config.yaml
qk_norm: false
tie_embeddings: "early"
parallel_block: false
extras: ["exclusive self-attention", "hashed n-gram embeddings", "skips across layers"]
init_std_qkv: 0.0355
optimizer: "laprop"
lr_mult_up: 1.0
grad_clip: 0.5
seq_len: 768
z_loss: 0.001
train_tokens: 179700000
steps: 10969
Each number is 50 + 15 x the weight over its row's rms, rounded and kept within 0 to 99. Layers, rows and columns count from 0. The size before them is the row's rms in percent of the matrix's.

# layer 6 attention output (transposed), 256x256, rms 0.0795, rows 132-138, columns 0-255
143:42 21 44 61 42 58 59 79 40 29 62 62 63 60 51 44 58 61 47 48 50 29 42 30 50 65 09 27 53 69 64 47 66 50 33 80 66 52 70 32 48 36 63 65 63 37 51 45 60 34 70 49 72 45 43 62 24 22 61 79 41 62 63 46 33 62 37 56 44 55 63 49 67 31 37 47 23 18 53 61 49 68 61 54 60 56 63 61 24 54 90 47 17 61 76 49 49 63 72 51 42 76 22 36 37 44 62 43 43 99 42 49 47 38 45 47 34 48 80 35 50 41 45 64 43 60 47 58 58 31 38 31 50 37 54 49 38 66 45 56 35 58 15 38 58 63 70 18 76 55 50 76 59 42 21 53 65 39 52 39 59 58 37 50 49 63 42 36 40 49 56 37 56 47 62 32 60 42 22 44 42 64 50 57 47 51 73 47 52 40 53 44 43 61 67 48 66 73 53 42 65 76 54 38 55 48 40 59 61 54 55 28 36 37 44 44 88 60 44 61 51 62 22 52 27 35 30 26 58 75 54 51 34 25 37 39 57 41 54 57 70 58 53 76 68 48 50 48 46 72 47 04 25 31 51 55
135:75 63 49 59 50 43 17 31 64 54 43 49 10 51 82 83 18 45 80 43 21 68 53 78 54 59 64 42 55 37 14 69 48 56 40 28 47 46 52 42 24 57 42 23 57 57 60 80 60 41 58 38 28 61 53 30 41 43 65 44 46 14 69 51 51 56 40 58 79 53 48 61 44 51 71 50 66 30 62 47 56 46 68 54 76 21 50 47 20 42 26 48 40 22 74 71 54 26 48 67 44 59 41 55 47 60 56 63 33 44 31 68 48 65 64 40 60 56 70 70 50 66 22 44 62 56 27 20 58 40 31 59 51 54 56 54 45 43 66 50 59 30 79 47 33 51 57 85 26 57 55 44 74 60 50 34 47 69 55 24 29 53 34 49 21 36 52 39 34 53 50 34 45 34 67 67 52 44 50 54 27 41 47 32 67 60 34 52 63 48 62 42 57 31 37 54 23 41 52 73 64 35 63 50 53 47 55 39 58 31 40 38 54 51 18 47 42 42 48 64 53 82 48 59 37 47 71 43 36 52 35 50 33 62 44 59 45 40 71 50 45 37 57 67 55 57 45 72 74 37 15 72 38 43 44 34
124:46 68 36 54 65 26 55 45 38 58 53 62 57 60 79 42 39 47 69 49 65 42 76 32 50 40 50 61 44 27 61 28 33 45 81 63 46 44 47 32 42 72 53 64 50 58 52 32 53 34 61 36 52 59 26 40 75 41 60 43 67 72 36 43 56 85 62 69 69 44 51 72 49 55 63 75 69 34 32 47 47 37 49 65 35 26 49 48 46 46 29 75 76 52 19 13 72 34 25 36 54 50 66 31 56 53 49 48 38 58 59 46 60 49 56 49 30 81 44 56 38 54 64 64 57 61 68 49 42 68 31 62 79 49 75 76 54 41 62 22 68 65 58 34 04 46 46 54 34 53 29 39 62 30 47 28 16 42 62 39 61 50 73 73 37 51 53 45 57 65 53 61 38 59 58 51 54 44 56 45 73 33 44 56 59 32 43 35 63 62 43 53 77 73 47 69 37 67 62 42 65 39 26 36 56 41 38 51 45 42 26 63 46 36 48 57 53 38 45 69 60 55 76 48 83 32 71 59 53 22 40 68 76 52 45 32 48 38 30 60 48 53 14 43 52 56 67 28 46 50 39 72 83 71 69 56
133:62 78 55 49 61 20 68 39 54 71 49 62 44 43 32 46 65 66 74 75 59 83 36 61 41 21 42 33 51 59 64 61 22 28 73 40 39 21 61 56 50 52 49 58 43 38 42 67 20 54 28 26 60 37 72 57 60 56 51 57 60 20 78 61 46 76 74 54 42 25 32 37 44 55 45 52 46 63 60 54 75 18 66 47 70 63 48 51 41 32 60 58 50 43 22 54 20 49 52 42 41 56 61 53 59 32 25 23 59 44 39 62 48 94 69 56 55 47 37 64 34 36 78 63 65 15 56 34 60 68 45 48 41 58 56 29 41 69 51 57 59 47 53 48 63 59 48 76 70 55 67 28 63 58 57 42 55 40 45 70 29 37 51 67 60 36 49 53 59 58 76 67 58 47 40 62 28 58 52 55 47 58 50 65 59 49 45 61 20 56 33 57 53 64 58 55 43 56 43 61 28 64 63 09 10 46 56 59 33 33 65 69 30 58 37 68 36 54 41 64 47 46 52 49 77 61 54 77 48 47 59 47 70 41 42 37 45 55 45 51 53 06 67 56 59 43 13 51 64 38 54 65 31 59 68 61
151:58 48 24 61 72 25 39 42 70 82 56 51 23 39 69 17 23 46 84 60 46 75 61 39 47 60 70 33 65 43 53 76 49 56 41 65 39 72 44 14 41 37 51 42 71 64 41 54 64 38 38 66 30 43 36 35 33 38 45 44 52 31 58 48 40 36 43 59 45 41 35 73 53 41 70 48 48 33 38 58 52 65 31 31 52 28 64 38 52 61 41 40 20 45 41 34 79 20 36 53 39 36 25 58 59 68 30 55 44 41 47 41 67 55 46 48 48 50 61 48 47 89 55 32 71 57 52 60 67 46 54 38 46 43 56 58 25 43 75 38 54 52 60 25 63 33 39 71 41 59 39 36 30 66 46 30 37 51 71 53 36 27 58 44 45 63 47 62 36 37 30 29 66 27 52 81 62 21 44 52 57 50 52 55 57 51 67 55 36 66 40 51 64 44 61 50 00 52 35 60 91 34 48 70 34 50 48 17 38 34 56 40 41 40 64 63 52 32 68 73 51 59 50 45 55 54 41 31 51 66 41 59 41 45 20 49 64 23 65 18 46 44 49 16 42 48 67 57 59 43 31 40 42 46 69 32
134:39 72 55 27 48 60 23 45 31 60 34 24 65 31 34 36 36 10 40 72 68 83 51 28 57 66 48 36 46 38 68 90 66 49 61 58 42 59 38 37 50 15 48 60 65 27 57 43 34 55 31 63 75 32 44 39 30 70 46 51 53 50 60 83 37 45 64 65 48 36 50 29 87 47 48 64 46 53 42 45 27 70 62 57 52 60 68 67 52 41 43 41 35 76 38 26 53 30 40 28 80 44 35 66 64 48 49 43 31 64 53 30 56 37 54 61 58 74 52 43 54 55 90 70 42 24 49 54 35 41 52 49 59 55 31 48 59 61 41 63 42 44 33 62 64 46 58 37 33 40 47 50 43 55 59 62 53 70 48 54 53 45 50 63 45 45 63 64 34 49 46 32 72 64 50 67 59 66 61 73 34 36 58 58 44 80 46 61 35 58 21 41 58 64 42 51 47 43 59 31 42 18 25 45 47 40 52 32 20 56 64 41 35 43 43 29 30 26 21 61 46 32 86 62 72 29 36 39 47 69 40 45 40 33 53 53 55 13 49 38 52 20 42 25 69 44 32 41 64 49 52 61 26 56 62 38
150:55 41 69 41 53 48 17 32 34 41 81 36 62 50 54 52 54 40 33 55 60 54 35 67 39 68 44 61 67 73 40 42 57 46 64 42 29 55 58 39 24 39 31 59 38 29 58 40 14 50 42 45 81 58 55 49 21 79 22 70 55 49 62 63 36 73 60 60 55 49 37 28 57 67 49 37 33 74 47 45 24 44 69 41 41 73 33 75 52 68 46 65 28 32 27 53 37 72 35 61 43 57 27 48 24 32 61 47 49 66 35 39 45 39 60 42 51 70 38 46 50 32 58 78 43 46 37 51 46 42 48 51 61 49 64 35 53 45 63 87 41 79 71 82 61 49 60 24 34 52 86 38 44 73 47 61 66 60 54 49 47 67 22 53 43 61 62 43 47 49 35 52 62 69 54 28 41 42 77 45 22 32 67 40 25 69 43 69 49 56 37 45 58 66 51 34 53 55 47 42 54 66 74 68 54 57 69 71 54 23 60 20 34 53 47 31 55 55 19 44 16 52 57 73 37 59 48 51 45 50 50 39 61 35 68 50 30 37 44 52 63 31 37 67 44 27 40 45 55 65 38 76 04 46 38 44
# layer 6 attention value, 256x256, rms 0.0874, rows 133-138, columns 0-255
123:36 46 67 31 53 44 44 35 55 75 51 55 40 54 52 38 61 59 57 73 32 47 47 65 83 72 29 64 60 54 59 61 64 56 22 00 43 68 66 56 58 44 65 74 47 31 49 79 40 42 36 63 39 33 48 53 17 66 45 48 43 06 57 63 51 35 32 32 65 34 58 36 54 43 43 61 53 32 49 55 76 47 49 74 45 51 28 54 79 29 46 50 49 62 74 46 69 57 40 59 54 44 65 68 44 23 51 90 52 42 65 42 66 50 57 48 39 39 46 66 50 37 41 49 49 31 64 57 20 50 47 60 57 33 57 37 63 56 71 40 41 40 70 63 47 59 40 61 58 46 68 51 61 73 62 52 36 68 65 43 67 49 40 56 42 46 38 74 65 42 79 42 74 43 51 70 36 38 65 71 44 41 38 22 53 24 47 73 99 16 48 45 42 32 66 66 14 39 44 40 49 47 89 37 47 51 43 48 37 83 45 57 73 34 48 39 48 46 54 40 55 43 55 35 60 38 48 54 45 57 30 49 43 76 47 66 58 69 66 35 67 46 65 29 51 48 36 50 53 47 80 46 52 45 46 29
111:48 60 74 43 50 57 72 79 55 44 53 59 38 52 61 60 47 61 59 32 49 32 46 40 30 26 41 66 26 41 50 57 44 17 76 68 63 49 72 78 63 40 49 52 72 57 51 43 37 40 47 32 41 67 38 50 63 39 35 39 57 36 30 45 37 33 31 29 53 51 30 62 49 74 57 27 50 21 49 33 51 45 23 48 71 58 86 50 43 64 22 39 42 35 50 60 71 54 35 75 34 37 80 35 53 54 25 33 62 53 59 54 46 51 57 45 37 58 63 43 36 54 64 63 52 50 59 53 23 62 49 54 45 58 70 84 56 50 53 34 66 80 45 37 41 31 52 55 50 36 71 55 64 49 55 27 44 49 59 46 62 54 59 63 43 32 25 47 57 45 59 68 33 50 37 32 51 63 37 56 63 38 57 46 64 74 56 79 58 68 55 57 78 78 41 60 53 39 43 21 68 24 54 21 38 58 21 55 64 46 50 70 56 59 47 72 43 52 55 44 34 32 66 79 47 56 55 27 18 29 47 44 53 20 47 46 81 38 54 74 27 27 21 43 53 34 72 71 75 57 46 73 65 55 91 61
133:44 27 54 62 34 33 35 58 62 57 25 53 31 54 43 63 64 51 10 23 77 63 64 49 61 38 56 59 49 88 43 45 33 46 39 40 68 43 57 61 35 49 79 56 43 59 57 57 51 44 58 14 56 64 39 51 67 60 53 64 55 43 39 57 53 56 76 36 60 55 19 62 49 61 55 87 43 54 54 65 80 41 50 47 37 51 25 67 33 65 83 27 66 54 17 45 69 43 74 56 38 56 33 60 60 45 38 47 34 53 33 69 16 46 27 68 60 76 26 60 65 48 53 47 63 30 49 51 45 80 69 60 55 76 35 28 52 45 38 61 60 55 81 61 74 56 65 55 54 72 46 56 56 57 73 34 57 18 59 37 33 51 49 53 40 59 29 49 59 89 77 70 70 66 53 59 41 53 38 54 34 49 55 77 65 41 65 56 61 62 70 49 37 40 76 62 55 57 38 74 40 54 54 48 57 64 28 88 39 50 47 55 44 52 71 30 35 47 57 40 44 65 71 66 68 60 52 62 76 43 42 33 51 51 38 30 43 46 55 52 68 34 52 38 74 57 64 52 69 46 26 51 29 82 49 61
133:39 44 35 51 49 41 20 43 77 68 69 51 43 53 51 33 66 73 59 82 51 73 55 37 49 50 47 65 50 68 58 65 67 76 63 52 39 70 36 32 47 36 47 66 51 32 54 53 65 75 40 60 42 49 38 43 24 32 59 62 45 38 31 48 66 33 35 44 41 13 58 25 28 42 66 48 13 59 52 49 61 60 59 55 68 38 59 48 74 07 45 44 61 47 56 42 45 48 32 60 48 51 57 79 39 26 42 60 54 44 79 56 46 32 51 56 06 25 58 64 56 62 71 57 38 46 58 57 78 32 44 49 49 36 64 53 55 73 82 72 42 63 55 20 59 18 35 57 58 38 55 50 44 60 89 30 38 51 64 40 72 66 44 70 36 48 41 82 72 25 41 59 69 38 49 53 22 35 29 48 50 37 37 23 73 27 55 50 23 69 23 77 58 59 77 58 50 58 41 39 59 58 74 32 55 35 53 49 35 37 42 41 51 38 45 53 35 64 66 65 54 52 67 56 44 62 43 28 23 62 57 49 50 20 48 53 46 45 52 35 50 35 71 42 53 33 53 50 57 44 35 44 50 31 70 38
130:48 75 57 50 44 59 59 41 25 41 44 47 55 59 62 60 49 54 19 31 43 74 48 36 32 50 63 26 37 78 50 53 62 63 51 60 29 64 46 22 27 34 57 58 43 36 48 17 59 82 42 48 52 38 42 56 27 39 62 59 44 63 41 25 52 58 22 55 68 69 48 64 48 39 56 28 42 74 38 81 50 65 63 97 30 45 72 58 41 30 31 46 46 64 36 59 59 37 38 32 59 56 45 55 50 34 31 21 24 52 65 37 55 62 37 23 77 64 16 29 66 55 54 69 21 47 53 31 42 57 50 69 70 47 55 66 47 58 50 67 40 62 52 41 47 62 53 25 43 47 40 83 62 49 69 39 50 42 51 60 49 69 60 60 66 54 49 41 24 38 43 32 70 35 41 56 25 57 49 23 54 59 52 68 69 65 37 64 45 68 34 67 49 71 47 80 43 56 78 57 29 69 36 40 55 44 57 42 31 51 43 34 37 47 45 58 09 43 41 72 49 59 84 42 37 35 61 45 28 58 57 43 50 49 64 31 53 49 58 59 78 14 64 48 76 46 60 74 54 45 36 71 35 38 50 36
138:74 34 63 36 54 53 53 39 09 39 54 48 47 53 51 47 59 46 45 48 36 69 47 38 64 73 59 48 43 68 48 32 53 37 29 24 31 50 71 30 23 42 34 62 07 50 37 23 37 67 41 62 53 26 45 63 38 69 72 78 34 61 47 42 46 86 38 46 77 61 46 48 59 29 49 52 36 60 42 81 70 60 53 58 55 75 32 64 58 56 48 49 37 66 56 62 49 57 55 25 60 85 47 20 41 28 40 54 69 62 22 46 65 68 30 48 70 50 65 18 62 85 33 57 38 55 45 40 34 51 53 68 48 69 36 61 35 38 47 51 58 78 68 53 62 62 49 36 66 36 50 64 53 53 29 74 60 76 43 68 40 54 17 47 42 51 57 27 42 58 66 59 48 44 73 45 76 54 80 49 51 48 44 59 50 53 50 56 63 46 72 56 23 66 53 64 76 31 72 57 40 48 57 39 56 76 44 82 50 44 41 47 38 39 66 51 46 48 31 55 24 62 47 38 34 43 69 82 65 39 42 50 63 35 43 60 55 58 25 69 67 38 39 67 45 49 46 67 82 50 47 40 23 64 43 68